config.toml
d_model = 256
n_kv_head = 4
head_dim = 64
d_mlp = 1024
activation = "gelu"
norm_eps = 1e-06
positions = "rope"
rope_base = 10000.0
rope_fraction = 0.5
tie_embeddings = false
parallel_block = true
init_std_o = 0.0
lr = 0.00595
decay_fraction = 0.409
train_tokens = 183400000
Each number is 500 + 25 x the weight over its row's rms, rounded and kept within 0 to 999. Layers, rows and columns count from 0. Numbers have three digits each. The size before them is the row's rms in percent of the matrix's.

# down: layer 5 MLP down (transposed), 1024x256, rms 0.202, rows 864-916, columns 128-255
# up: layer 5 MLP up, 1024x256, rms 0.27, rows 865-916, columns 128-255
down864 113:500495493484504493439480513467501541504505539473497479502511507479500510547540493500544485519491510490521501468509503528497494541480491485473472446518500558523499471553531485492527461510502511510523452478535543513526503521478474532460531504484493472490510488515463566470500511501465525507493519461482493488536499490515516499515516494524450482481473541483548468494509524506475508497515
up865 095:507501528497510501547487497501514482481517510499501493443523483502495449477508478522570472497545492473501535497473434449511525489484510545466516492472490507499542510552576512453507478533504497474496466512509503490496466494502500498510503522526456534486497493486557477519524508505504488497473500487538495471477524505487533527490504488521474507498489514557522500526494490474499501473532
down865 097:510514463513517538510503440527484506492517464526559481541522506518453461511521532508437490498487511494483501494498505521534460515465491471521554509490497474498510503523478504514542491505502509503500495513483487495482483454478496525468523525531507449495523463530476526461498507479464499502525475473506495494475456499494511478501501527514497513548552493522469493438481516508448530517505
up866 091:475527517529470501490493511506509488502512557501494492516507495523473545507515512489486461475540538537496524509495485536522482493490546517499504476493486476582494497464461509513560502513520515463474519471525488484549492517451506490510489489529494501493506493501477451449474495491515508444508498536488550482508535518464483516507514504514514537477494529500484510505516534494493488517481
down866 094:488486487519520489522511488495512514491523526460504525486469513468514499494496493502535489537459484499514508464485503519465507479492518524537479492477470524428473497511529482508489466497494550490509546514537497508496515523454530534468534523469480503544511531487450521519491504476472447502492490501468492477497520544484537473498514501476514519516485479515500481471479484433506482473509
up867 096:503513519495447471528496548508469543544507499528551542509484512497515465553465509488537456504479506524493506512481501487486529509530545480517470511523535466513540497525451513500484480447450494486482527448474504513489525516493523494494494485497459483471549498524499514538478446490510477478497481517489479505505509456519496500523541478503495485497500510482482539469495525534498532508525
down867 099:520494512531492526519488473519525478492458473507459489468531511476480489519509486528494537466479518548502536496497484516494489484478506468452470538507501532510496490507483493516488537499550552492483500502483506526565508496476478492486510519522505496505471504514521510525516467547513474493459516501505546441496504518532514489453485520482517503500506486534501506502499535476532523468544
up868 100:557475500467511545526495434461494526505501498535508517457551506507490514510489521502505516442515515473541545512522484507500542489495510490508528506481514564511520489498502522496522520483562487513487483493510530524521499488516465489552480485487472545497484515479505487521547532503499475524474502503540494453514535505526524509492516461549551534462541511527494513498446475486482492506462
down868 101:501503481440463539551486490514508505496461447514525522478496492478510523512516483456520490540487481485513553503526494509473479507484516507514518531531515454451467508538467501500562489490508500488485532497513481487505526508501462503444533456475525528485525501531535494532448498503476459511534499479529451492507514516505449523499518485479478501525484511478529526542505499471465515498470
up869 097:488527522432519472517552511486529529540483496493498475444453501529474492493509463476497496487519481500475526533501479522469544413487541522482488537471539511493493460531488483520547491469489504468521499476480478497530505486485495467478501512516479559535493570522527488520537486516492516499520483489467521474518515518502542472516491510520535538518463479481500539461466496468499507496514
down869 093:526551488508489513485547494457460469473511543525492475493486488461496484439497504510491496517542451462519477468457542501514450502516490542463509495489497518494475495512522497498483515509517498506482486509495518521497497510522491486516573508488488483506510488480502471525525514495453553511495503503531519488513490481509477551481487480476472477507580501518489510492545501481486465494513
up870 098:497497439534497518460471491495449530514461468473509467520473444497504555503524523483520487491437509518464515496465522549481508532536491476553470478472509501505527509536524492518543489513530509496539484498487507524530464503519544471520489496474527469445522480509463480496526476491510497498495501485481488522468460515518494472498520506462506528444497558482513497500483496457527500472518
down870 094:490520517441539461504496465487463487474488494494536534507482479494500447506494508510506531492532515483513488496487483477546450510508501516480538523534463509539535460524478484501503504491481465498544490517519497476477552509537539490475505574489489530490477490510525506535459520497493491521453501510519526441452511490482483540521511468542508474497460501497448467536469509519518516495500
up871 095:501525513522469508501533517534516494474485510477482521516513472452549461502427520474519502496481517566454525485508540490498478555529499521489469503534479513495535481519497493530471456478524516523513523489511510484486520561497490491510512485475509504518517489500483466504491446489497508504504504530464523526463494459498512481494495519514562487499539489524500486506523502516514461479468
down871 106:472515487450519492544458507492488498535467503536494487470512484489532518518485478481498527482472543511493505521485495498505527497491505485521498530505462506505525537497482517456505471480492503459496447450503512486517505490521528482512472507539435499501547482516484508468489541515486513473524527537464451479501495503490522483467483465495502465532500537504502475445511502504476550544478
up872 098:510449515479498511494536506510509459524481468492463510484532498446498517474526493470518477486531519495477520480518490527537510535528508488498521501496548413548523524507507507479491486510545536488489512485542518502509527542481506490494509521489499508458476446512486481501502477534519467535495504508435509493482506481519532457503440534511566483519489523484481466491475526460471483484472
down872 099:498508503494488519535477525489486478486537507501532486483503455540520524553476497491532444451492478446487471484515464481508529466510494558548456549504494476509502514505501525503504484454513487521495491500527484468520507462485508472540500515567499527546502493491495499491489531486533501455480506516476469494517484489482513526532494479523463478492493521474500531515526415509521515508515
up873 102:511480495553486486457517509519494450474494498511476480501513495491501550473493498516493508486506468472546478474493520481468504482557510504488531483491509537506547506466522473506476535448502458518490470494542507522497523498498466472523514539501501573463508493555533541510542449516482483493492508498497473453512516506517489498498482472520502501513521496520443543502546503507467508486496
down873 100:472504502536519496493495530540487526525466502506485507469507504478489492533469532531467486490497465488505525478519485509491517512444533523483537501473506490495470505472448464484516500521479483503535527498494499537521427505526492501468525508475495531517481484494490482501496516494462525483482494512514481484482472488483514498495524484545514502492521477492502510513564492519467462497533
up874 108:517476475457496529490517484464471522515482516493503538479443475498531479507546475475543522487507492489436550512480487502506520517536508501540433497496493509486524502504541457578495514525466493496501498527495522481473506500456523525531508508493471508521508498499495494514474508468510498479499508522483464483480513526570485489526482485504491494496512481514470478469531484503493485477505
down874 100:490517472489518491500503490488494534508495486526449503560524507485519482491515521520524493507508524508488524527514526506522509491508547532488498486473490538490471518505511500457474484514517504477500503514514496492494521488492529470547478475459497513522488516516519471469466486494478485481472494500468508512476499503486531555462578438527482468489505505481467513472504505500517557515493
up875 093:508454462483511528497509517441496515539516490550534481492465497422490478485482494496518519480495497508493486471496458513501518487484517529517498490496493512511484507443498517501546488496509502513523489451446538494477502497505500483502509524529524507481539472502490503529528497471508513508490438513467528496494468499501555475465498554503475478491468511555476496535541472469522520474494
down875 096:516480529485433484490500502490467487458521513492483532500538488483509466478510512508531449491506485498546526564476456481509513502506458486491493510495511460503503494516500469446508494488534515499509510514543451531542506470479522474472497455453453481523487528507510483506481516537470501496532493443497513494511499499473503509491506499492474455531496514491487528484548493461477490517453
up876 091:512475471480530513494532516403541498511512493505489485485441523498480511515505503496504488554525502491464467456487537483521461537485476529448504522471508505536499471506473515510472451497512551525518488518470533489525487556488477465500534518493515511532518535516499472493529489486520504519503493494476517468472506435504502548524506506497473497493476540481512530524514516499531523443501
down876 095:461489519528483535492528499491500513498487472440482491477478488515516507493554491478521489482484489522527507457479490507501509464495515483521502493493463516518493476523515508508510494505489488449499469498520513511525522468464539536496488507496482480489534459486481525528459505502476472512514488507529508536504448529469472492504546466519499463493494509504520461522511556538508491556490
up877 103:501556482482525509504489520484465501523507461524503530494481500516481485488527506538452493508499503498508505456495523492517529478498547526474462473500460541524532514526479515502477508476515456491463492487515512489496484513476496498485514554518508583486499483485503538512501505547535542479452499517469511510478517526530481515473548483485458500471472530555458482498497481504520491475533
down877 106:515474536494497524524491488510492536515515544471557478479529520487488523491441475479512477478513441499487456500545548480485475492517488443498501534493523447511528502484552524558514511525496512493504456508457535498475512487536506494481509496536477479517523505510528521482538486468490454471493521508508517511487459480525504550467486472505482509541468479485518519489476551500496493538509
up878 098:483480471477470510500494513514493485500485521468490487541507516536527491463498472503529558544485508479507498501524500521536505495510492501477508518484486543491493468551519527510476495491504502523491544481483477487481534458464494487506492509505555480491501491512500582507486506515544493451479499488493491495516461501563516506512527517472571511515480503507430499519501443494480509469509
down878 094:492517480503460467453473482478511466462530495479460500464549476483487476467517550478504465493482488502517496525481486557456471466504524493485510514540497479500493562550528501489497508496499514469534509456483502499430523494497467531475502531478455447484501534485476484520497502532509489509479534502493510535465504479443473471503483503523465501483507555496488523495470487484500490516471
up879 095:431526477526524469536478497506510516502417498477449489509484532502514500513528493510465519514509519471513513447567476543535500506485507541503512521478486500551505523468529533520528529521502523506492517496492532504500475527467521490545517498500547551509464555529496482503474464521518561517531500482497508545480556465457509527515508476485494506483489488498532497501470495470478478477470
down879 091:563513493470493512493506497512519496513519485524549517532500530498491520479474515489522527472471476562506504512500508500500535492531531507486521481506528531491491441556498472462501507515533513470478509518489464515534516487509499462452505468489499502502520498491498519504505503511464438479505511512487499416502482541519485527457504504514493448506509531496517486472477483509493496509512
up880 104:491476528463493502504455522490516524536495518494463514489524524498511456490462502518471488539511466490466523479524460503522528510523514482467526513507446517468484516515433525536537471475520519506467522478525481501526505501524492552464474519502473515451480460543511542452495518480525507506480500470475525535529489503493502507533488472499515511527490477494497485473489531509522502502512
down880 103:478492425464454462511528479528496506487496510498470558528477522516545524511500474497560508472483489490481489530535490515471467506465527532515514531507516491483503476494514515495476465456514541484485487503505519529492473475455496508485474501527509507521472437469530508526544512521503495450542528514489520511457498494490509492489500530504491503497550505520483490460511497464488466499508
up881 099:495532509520473512463506511488460488472496466503534500480494488549501509489460491464496495484483479476479496514489467485561502473548501460489491483497520503488485540482518477497473489508532500497523461476503483480515507496444463490527497523508480491480529526472495535497514460472520546513506507505510531519459507497487520540510487502491544527506517492520507532548525490453526475494492
down881 103:488533491523491516480512507512529512505539511534492496480488464521464480538534502514501506504486512503525479490504467539465500534501500543504507467496481505545522537444480496512521480462502472436466495476481527493492507516505512518468497477496482534515520483515523500520502530462504484523480501500553506495514504533530525503509492505512503524501508509485497493516508512489476509452446
up882 103:519483531544478477489548500512468506474492504508508500531498429493507476530504504493486492523469496469552482479475549537479511514522479508520507471546532493514513470477507516515493465505480530495551444497524488469507512517495507479463472489525486508507504486527453522527482519480466501487501489464463515506523484478558452490518507508480487538474510505542462465532427501562507517463518
down882 103:519488451497528503499504443535458511532518529472525484478495533519494481506508520473483495531496478511505492495469508550518501531512505516484482500505523539489465526508506447498487526539485496449485486484495503518527540497518473522494501456512481515491483531471463499491510482525512521484427513481498525489451481528510516490486481503525478482495472488509495510517468511534506475527483
up883 097:464516518498546468483501527482508470485487505507539496570513510502495507493504443547496502467451522525504539487520484496482481491515523559485453508526498471515518459508525530472508511493504524482460481526449524460476485477507515517539475479509493495456509511505526500531516527500506522483493495479494486484510495509479496503506487480476485478488500473507481450467502557525439539513460
down883 100:526480495489502505513451476470469487532501488479471498495478480494499493520497468546473529495494513497516445504522457473500466526523554493536458461533489523489502503497501497508498469486471463538455518473508482532478488511507517472494497513525481511519516519503460465448485457452515474527484477541488542512500532523517443522477484558498511487522493494511501512556510504528489500488519
up884 093:535520511480508492555504483524490485499481472467517489482494467497500514558482460487549492453527531541550551501551507506528486518474501526502525515476458497479514495489512556505501516492488526530475443523489479533524472484534507528544504485460482465472533490526523502503507500499493553518469475467480484502485510508514494505508460478475509485507458484542481487523490489529453520480480
down884 093:489493502508482528523506473518510500482495488498488536500494486511495470496511500478461532484512494492456486536529509526533477479455545471497481505511464496459506530555531497502493470518503522475468512474489501451510504471501531481455480476466473494488501498517500479501459531428493465495524491502484518527512517480495548467534532461487507526577470473486507489470447500507483493518516
up885 099:528528533533485457498492496486489496523479519472524507534540487504550519485487521480464469504505468520463506516477495520490536516490494542501509472469455478480506471536536477492524482516498499480486532497491524526507461529476485487533471463516489539487461536511533488526508505472504492472489486558510492522518491539452505496494466522514520494514507492451489597504489435503517497482496
down885 100:510569496498432504489516511491486480516486493520533487527498485491478494491533517527482525494528488506509516513480532522542492469493476472525515523511497559517486466530531551534488462449463464531499471485478456519478505523489489498479502489448490470501476508474512543518504474512501471542528529502518500534471516502469544502476511513487492509471536547510522478467526533512506481500506
up886 108:558497521476481482527503454498495509474525467489481517473503512483501530493495490481515483488560540507507520518476526498541487463554490452530504510475504526507485522495492507492519486470502480501487474520484519474478509502467522540500472481456493473502430501526461434450477502479471524484468527507553488523510471534479474494500483476493487525494535527514492505516501517493522507466512
down886 102:503565541485466493495523490468459525544514537491501520534504469496466530472501481494504510511518502490474518502476469462506503523523465510485544510544504508485546474502526454512491485499516509483530447494548534505495465502482467508506516493556449470505506488511436496467539481501483465542470494422502545515469518503503504495521477509497499477510492522526483451501498500500484497518510
up887 099:497526522497509535488486518493497448495509524504511441467495470496526498502488482498526469498519489489488489497438466459523477474538500477488510500501513505497482518502494470557451554499491481475545457511528497500498497542453526505483503493476487482482499498588517494496520515491472472507506553533500490495540486486539488490502476482494465512500535498528493483481497485477488510503501
down887 096:473490485506478489470493474519491515493475486498522465471511506472464464510445460516528485501501508478508521535506532510500500510497502470511457494520460516485533503522517459477504464530521481493498527502527491490512462471473517509509469565508508480500481514440503495522518510474498483541474487513477484524493548500515537473531462509541515502510473534491475538485554468526489458440494
up888 101:481534537499532458495532457495509522526473430518483502476530542480486456470527493489461514537494465493513498493487515483518495529527494479430535524510470500535463488508496550461511507521539509500470498509553503514494495495472522470552472477496510529516496463476510509499492477483520485523500491492539453512513487512473447525494521478523549505499519464484499533471481513529505522509533
down888 095:484496470480481513508500481497505487496469527524501480503485461482494506492422486490489504533528508466494450500553444539491507522515506520485566512519476498467570517513516477498514506483483499496507443441516497491487499458516511473468491497497509491492492511499504499505509481508477495505489509491523521500467483484517503491460481467503516516479524478517502473523531453483536519528514
up889 102:525501466472516519503459501508492543510542486481454489498492512509507503478430514492502504492511556499519510498499422482461522489541505499493512451472504497526488453536487530527493479494528500502536538501480527544478489457477502469501489525519498484466521464524562484532473520521531501496463451493508509521500544499472504474513487491481517495502531519492476535466535427527488481487521
down889 097:553505532447533492474542514484517497521519512533488480533518532498503496431508460478516459528518492536501513476488515482506483461478501469480514491506502520512500460485549512531523481472486524495506478484536493503511526517501532485509470462508492464523516542472481545508519495517496498539502497484496546460503489494476510503540526501563518511499507504517424517489469520468490493526452
up890 096:521493502493493493602503482472500505512516499526504492484489501514463521540515489512483506497520530454515528539460528510561535448496510531528509503495486493494486495492497519472519495482479494486493467507509470462489466496493496521515496480496522509518513482511482519504502513498533483513498492479524517499519497470481517520519499500476453505544570468463491508512497452522482536520526
down890 098:480544548475498463452517528517496498489503504499484505523501475493509563493453498531470503478506553492492505500511478486478481506467522491534460519509491523535505517501480528554488501492498516534484497470487478472528508483500530505503504484458520523471511500493487536529517490496504488493492470501496513467495466495493505474494502496500566470481504519544502548478538498451528501511494
up891 104:502485494515500486508497526487494492536536503500502550418505517466500487477499488507506479466503492481505476529518540499496568523507463483455505438496507462497479499489540498517514504548494532541522533480492486506496514506484533486519505504519510496508494512485507471482479465503513487528566500464471503498482510513524479566492505519519488502524488482510497527508509499512523528471513
down891 109:497549466482473515525488540496494503507501510493499491462500517466523506504472484518554503518450495502528528529450493536412552485547544496436514474498515471503510487503489526471504527529490514481493453458472523494521552480484475535520495477514538487511512490511570491490498498515457507499477487508492508486505532535461497490504489506490499514489467499498550521516531494478523529543479
up892 102:526542478500484506464504501517499493469497479482520545517452493517450483502456525524487492481512494484504463500458476523528485487514533504490508514514483513484506471508514492534500488484528499517441521461539495500500557512547534530531545491484553501489505479522496536511486486492516493471504478476502537484513475469507535552532460477529498523525478451492509521483525497515524487514484
down892 098:513488457479530455490488489503482491516501557509481526488515529550471519459512505484497551526511548512517561531508538517499557494501482516536523555477494523464469523521508488532549503513478487448537473521475519486462492533490525511498468479483522508515455518492504511466472553455506477520490518496464510515480501511502498482472523511454498482494501541484489505469537503517478483483472
up893 105:502485511467479497537522533488502505513488527534523525471486476475508506472543491470564486498508503489495501507514493505503484456519507511500434545518540462489528488473510539541538515492510470469502509473462462437498531490464484511517535541540457497508529494504493507465516473462510505488459499457540532501511442456558501534516550534511490480520500488490517482503471473498491505498503
down893 095:557489512493477511525465511491497452528495518477543545536491500493504514500511501500512471476484491484523479541514495480489529503513479516544555494516493544517503450502511459458448513502521549487522505534499464546499525496462501450446505487532496509474509466493542530529432524544492503485542524535503477469519518543489497521463520498468506475481528517478502513508468534467521476517547
up894 096:518497530530468486526504489516527495525505497508500466471483499500533480484506470496501523476530495461489508476449513503472476515448478508516536506499520468517509535508493509472494468526505491519519492494500554535482529535478416511528504546521481536528489515453481439503486473512494488450530500468459505531465498454512488480464498470505497521534523487465505503499496483485459492531474
down894 098:488462480485504503518513533505504537540499522491525527479505528531487499516484506488510501577492493520498462520535523478486515487567471547506503464539501484502518551522505487543435513499491484549507497520471513445518445488520523520472519526517511497500537507491541506514517502502538485540488533458498530519474496513484513503501491510532530472489467538559508477540497468501509517519461
up895 105:522482514499491449488517457508501476506530536481523491507502463482528478529502523529515466533522470515528481468473538494531510492513450471503454515521527530452465526468447507555538492519512505479501490475530475527511465537589523478511517512517558452500519527518480503492457529461523516450526471454491535454498514488448512496515475563473519494506491496502498523471535501507517490483509
down895 103:503510562497508531500461493517485519464457543507519458482517477528536482480483507503529482529486521476466510508486519511470542479493465485473493541520498508534492491489496524541518481464507528469524493536501528540495525490512481493508520544471511502474491492541505476533511480455466518489497479503449496530491510532508488473501533496462549521504468481469475486457484456518486491495474
up896 100:491533504483539516442461450466510502527508502519487513522495549506496538497431480506497488470516515499477484500532511479547503511498541536511494525487526470492490488483503491501503528507521503498470496480460512448504490481518497499548509468537485476477489499538470503565492514498516508533523478495467514485468493528486488512493519503493520505505521480541495496486482512513563509465520
down896 095:531534462483508483544512533526470505526506525504529475483499465566503495546492519480499536521460500505493447490493491483497491470501473435476524535535484535519463465505493518495499481474508490505508521500511448504497493535534488562480483528527510482542506526501483482503458510529479491493459464491510481504519478471507486497500546500452504480489551481529515477467507485508486473523489
up897 106:503512508508523494482476556482415495527500493523502522501495435518514496524493516511518496498505557557504491539498506494504514468511497539519491521510510528521511523455463532482505515490581533486525493445520463478528499501460514507490550490531502532519490477500522519516488503499508448505475522510508498488467569497490525483511488524473512492505508523503494479510534500518461493508482
down897 102:502465521530468531533555472496511522538457492489464497529481555520498525539520517491526508502497463516516520492513505515509510485513503487456504491544481502491529472512518525525486457546493487480527509549437467520490480540509481492532514492503540482517502490485486513475556479447520493482509482489531473493514511499526456525473537498462505501492547500491513457543502487513503512516546
up898 107:495497422507501454454560505518493518529511508503519486494435477479489509517552510543500550494506506489485509516503527533482484499480532497459464481552505491469475499536461509489489469505505517503502530510519540520529462529522460455511469509504527526473502473484576494473499504551503497457541486543506491509495544539492503470505492490483486491510514489490491537535526492530489498517504
down898 107:484522468482501462489529471492495489497453507467509496561475498503466494497469457514508436529513506536528511470545507488494495473494493467505507488550547494536469482497510448490496488551505485506544528486472485509509562472507519482507512510515499560455525504527462483528473471473462460514521521497475468514468514513455470491527491519538498458514565472492542537482500491529488501506486
up899 102:488530476475514498495517519463467494475517475505513535525490504509484494520521508510461515512535527479461470491532512570510496498501486505534476483456528469486518540475519481506555534513501471479466478480488501492478467505494465503527562476505529484461473522485451482522504510468516551527463499516518470445506500517505524499479485524498536500487500489508505499492470488493486500478443
down899 114:509493513493492495494531468510503489492479508529560521470514546536497530510501490487483504508530492513553449491497484512481534517498524487505520462484532498466487522526517510494524507514485524497547473531450512451515499482495482471531477457567472501573508505496510488495474491530516531489489478511481479518521547479513499476488474487503478495486472524450481487508502465474441502456456
up900 104:457439485493466523496488519569464508488463505534494563495503480503484496471499533504515527484448499511522496479542503503484486534526509532488470494494525496507549513505456449484497481483521498495481492518510500501541489465491514524457481476491494501462471441531505499534512494539552496434532520526542473473524505490494521513452488448522471546492480526526534552461519494467485493501493
down900 102:519523545475467510500501487503572487508517504500523497464502542547485476525505531510489480521528505521522511446464506530523536490509484485528549500526511482513494496520537507507491533531520508516506470553459483469500499479524472454481521478504514523514519523496543483521486491538501518536519532534463501470488521525509522473500482454467516491537446459508511458498482496531527507493493
up901 096:506519493491515489499485477503479499467477520524515482506450491509469512513464499438462545505518505510520458483492533474504481480502486515488461508531507487502496431517478476505493515488541542468465475493491492553500503502526492508506482500512517553500510459504533482518508492502502480486448517508508474470520473490557541491521508492526518524521499537507489508461487561505493488510507
down901 094:501472509492549495524499512507513495560524518518489516512553511494507528498499469530500474509498495489526526511514477510492478448484544526497512482503534484493546525498490491516512475435508505485520483449457494448516496536504500541506534465514464497518497552491490502511492508514476545510511498496504513489478502457520489568513500500525527511473515517417549482507511490507530561499515
up902 107:506482508487537525492548487461506471473490507494473486530563486516475482495501527475530506467482521536505552526482493522518487511522520514487492525519504461488528513466494494530538512494519513464517504481514486480497495481524503496500512470488514514501492495504506477489521526487497500524488473486576527503528525490496508499496506483545514431490501482470489461505511503524488513506475
down902 099:447494501508478522459474479492520495523502514516484557521463519538474474484529498507497465533497499490509505506480527463457497500513536502476500544483522513459483492482498489482498544500518515509529476491505440520508538498497489529438469493501497501487505476488491494527547522508490480482480521488539492499502517502491522494507555541467501527497486490502562506517495487493520539505554
up903 103:464459498569527538509483505521519518536501495502521487473499506470504488491465495489531517439521501546509479483491500511547498500466506536488485493503484465500560496442526502513468550499496495535515521504489524471498524524495458496521470512505522492486517483486503517480491483526469524483500446462530554557471486463477511520469511496555481484538500519495491453477495501456479498474518
down903 093:498527505529524491511464486508493493497502561487464511509461510534515486481502527491486487493459478504490497530521493516489513478490476538471497511508532522508461552487519470510478499556498482499513493532513483478507510464485499536502529497486490516444475455499508464517504494460522485506537472503500433464543489528503530479536494489506421510482517498520506501507507491498530481505504
up904 093:495465484509473521485526487531477472520508451510497504472469507465524530448490507541511511470538544453512521493511513496508523551532501459462499468515500490491517495506506506521466489480487497521495445502534506483502460535501460522463550505465492477496539508526493502496517593452499510495512515500490525497531512500544518506509540510499528519535495489496474503484455509490506534514471
down904 096:473491501495533509497440491490514431487500502482477510449506516487468490497481505550503482476460516469456509515446497509466518510482522512486480492478530496472525483486477518493527516497486519491497548535550545526484472446488492521493518502496535512467495507480512518491521540517533486484501523518515486483507460485527480475504436499490477437500507558493496525528527501518457470479514
up905 103:510480473555553536480483504457495523489472480473470485488521499510493468472504469495502488532514538512535478493525487505472513491536507484480494522486521468519495488513522493490500505487468519479461504498495464535513439511532495520554493528471540475456543460496518521511497523508521496501463494505507515520508552506499531503501558531506541537518475521515505498516502533518525451491504
down905 096:480522502494494513484504522486504529487511514499546492524469491457497488492484539510501512494496535520505504504467502479435528488479506487541477516512472526465500476488503504508442469503490444484529515454454517517490526487512508470471485483502467501496506488488498493505513480475485494482475458520465541492499493514459494519492489522509458562493511536492457526507498464440506528420527
up906 100:514480499527509502546482496511510481488486493515508478483514492475513454519506512430498528527472487478477470483497480508513492505509524496446492481552510456474501487508462506509458467517463530446524511501493477502488517513535487531458526477485508532506481494532529482488535495492509471449456530488497468518499483495520548502533548492497549494528442527494473513525502529540497515485506
down906 099:529515521501489458450510534476458530536476527513483483515515523508505528536496511551490503458493483476533469487508535470485510473492481480494491475499527512458525475543517501504534493465499497542519442468473539524492510544528512522482486543550494557508524509542522494511539501503472485517548506506531523499495506522459525516484491495492533508465491492490498495510516528526534489529458
up907 095:542503480521499525506488491519493503447473471519481488444503511509517496526501496471532524482505525514479519515514507499495516490497485485487474536495481520462495506491511507460477492477502526503539508543496493469510498512464517520487498450528493482505510516472526523503512478504506508458561434515525477493537501484467506498552494472470490493514505510462495557489527499506476534509473
down907 097:520545519497536458498514522527538501503483514519492515474511486477526491470480481517515482488537470510502476494487513507483524503472415547512512511479550480488534494530487455487539520467503482542477485477514515489534519517513456475490435462525476489474485501490506511499508512506495490500526501527512520485456462512489483505456499491488510512455488442485505474523480504475454497527505
up908 101:525488510456484529468533444481474580489557494492493463505509513501486466519517544460508520527457509551540524530481557502475492504492477520503534520489523500493524483521510517558485495505506475507540469519507531501494496512489480471508510503498473486527493511498505508489476501477506503500508520480475497484474480555508546523509532464501448512487495524522540547523445503460492536486503
down908 103:489498523500512539497505516518493458500471547492482525501493542441544525460467506529484461513519461524484483484486504503530499462500452509519489522513501470519497544496527480490521547532490493511493467484515503484521511485491491545527452503536513489471490489519500504487522519507513530482525465479473513444524537534459488494505481507506503504511490497511468520493482519520461516477540
up909 111:535524522507534513502495470489503482492505503534501486510426507519531540488488537481522509490526493531514528504457484525463454501533462519514496485546451501498506480484489458487514532490533468521491463499496520508471506519509514477505469500469500503507499481488554478496529493530522517515485499474471470471473480481503533510488532514549534504477525535487504504485487457495472491504486
down909 131:518520476477515479496543497540522507494463527603506493494471485499529494439481490503493512495495500496489529533463484492481477500472498511506488527539494494498476464479484477511515505481474537496488467501538480479472479534551473495528448488484494509497483548531508487506450522508492509513469546526486485493490465535506500532486491556505498472447506507527504523511484481495518533523493
up910 101:535460509470482496478492516480450541465524503475488500484521490471545498489519501466521520548483522492513501503496524478507522483477462492490481546439474506530517509451495512484510513530532474475487497543508536494552486536485516512505469515494470499453493478477508444517495535541507490499485518495480523457513505495502519548527536500436501504510508501509496513503503511542465515517519
down910 098:519522485483512522513494477484545481505463545515519550488488482519438508522513485498514501559518489517592519495491474490506449499500477518460530487479482509522472544480499547475504472505526496514467486480497481455461495526510507483526516480441471486535513507519516452465511516471522530479522503479542512565485551503469514513502469494491514521493536541519490475505518541520518524490487
up911 098:511517495508527458534504482501513537469507484508448521485534498516507555474549543499508490474527506527460546507476529489474518517515510457450487527491521506510514507528484511495456495547520498506488496487577522461522463507506497514591499499512454486536523530491520490453498491501473452519475467509493434496515535507493496506531508511490509521483472528537466506469450533517507550504529
down911 096:459489495522472484449494489531481506498520533483540474483456512461510488513504500481496481466478461479493486486513497528467480491485470489523520545479474494482467511513510503485496460518489449539510464494495491535478519477520487444521546490514517512500506499555485486484467558518458478517485527519542541501495460531534536496491508501495480486558536518505539507507538443534487468483500
up912 095:508483508516493482523491471546452471501505488479506549476503509501538450524523520476498526476492506515487509482542530498486496498448461492488469502506522485523501490494528507471501540512479507519485518504479529534575500513517517531478546488519497481504472484544482460503470539556501503539447500491505494563498504486492501518512505498484506513489514487478546496494513476477454503442494
down912 099:467475480509515517449559502496479456482487514501523483484522498500504518496531480484513471521502515482454474471458517510535481503545542501541505508453508545487524567489512469507453489521492461513520502469524459507472511495478516511470528502497435497474481521472453515525541497451512494494572498529520483484543496505526476569497501499502482484528468474530506468516460506494503511490533
up913 097:490480510516535527509492490517507494475505491468491557504503533514507549496513485489477496495522522502511489521555518445498530497449497495494529526462500508547512528479476524527518547453477480468488486544505507483478498520502536469504494495474524535471514525511503548505478507486480516520471537495510463490526475520515480481520530490500476534543503503472485516506544493483491488489493
down913 094:514506511500544496487491473474466494467512523475479466476506471500498466511500525469513513534502504506491533530487452505545486513501479508483461499488488502535481454480516473457465467505563431556541520495517496520534533502499431471507521455497467487492485503507493505494468500510564498492523492460458499493518523512490493466491487523516494503533529494458486507518480517538507533498520
up914 101:510500490530466504492444475516495502476472492529492517509450470525480514473476486544487508452503462476509492474507481496512494510502551515499508505469523519506548541481495484532471458460515511532515517494514484475535458501521510492517533490549526524539476498499476527458486524505502501508542506518526503467526510458483527507480492507488504498510525468502510504498542484463478531537509
down914 097:535467539473501468540505450502559500459522539498521485489470523520518477478538535462447496506513521527514482523529504480538494493509462504483487536502485486462542523533503517513535513536506497518510544498515530524480459446504508513495497508523505488468430493512495527481488505496505445479471441480479483482472517492511501500520504494502529484516464519530447512465498531484469530524488
up915 101:502464526480496524564502464493484496503501519501519513489508565486467545456489524507501472495497514517550506510469489499509507493492494518478505523518522510490523510454482516494492532508541498533482435484492497474492510495489510519509521484460454484465518522498491466497449478528505541483507498473489512481464546519499497499472464510540476508500504489489531474488502505525479444514475
down915 101:519456434529493458474448552499477531485500485517517501471445507481515493552459475516509479507494479483468461488461490479494522496529486508555479511511500521491519553506508488515503463521507443519496512465474556541513514534506523503473506432502496517482528509508500493549473554477469507519521538517530526476471488520464499505502446526523493476499522511533502495517527490544497506478501
up916 103:487490437503518520515539501506447519510515463502465538470543485500514456508540515557478505478486490525499521483534489527504534540489513519553483535476460503506550503524479521515522478500510470494523505461507507497533515475516536506501513499503521451522506471502455487490494477476495507509515480501501522478488462515512506488486536452505504542515461512588493508501541514494522515527518
down916 105:521491507503500516533493478497478489521502479512519523511506520488552480464484514526532486521484463504497478497546500466478431500520464461451501489495495508558486563479468500535494509471539515445518484545503530537478511483418518507485472460473443498482554461487469460518522512501500546472479510497492528464503522506505498508528517493493507469484516517511521540492493497520525451494531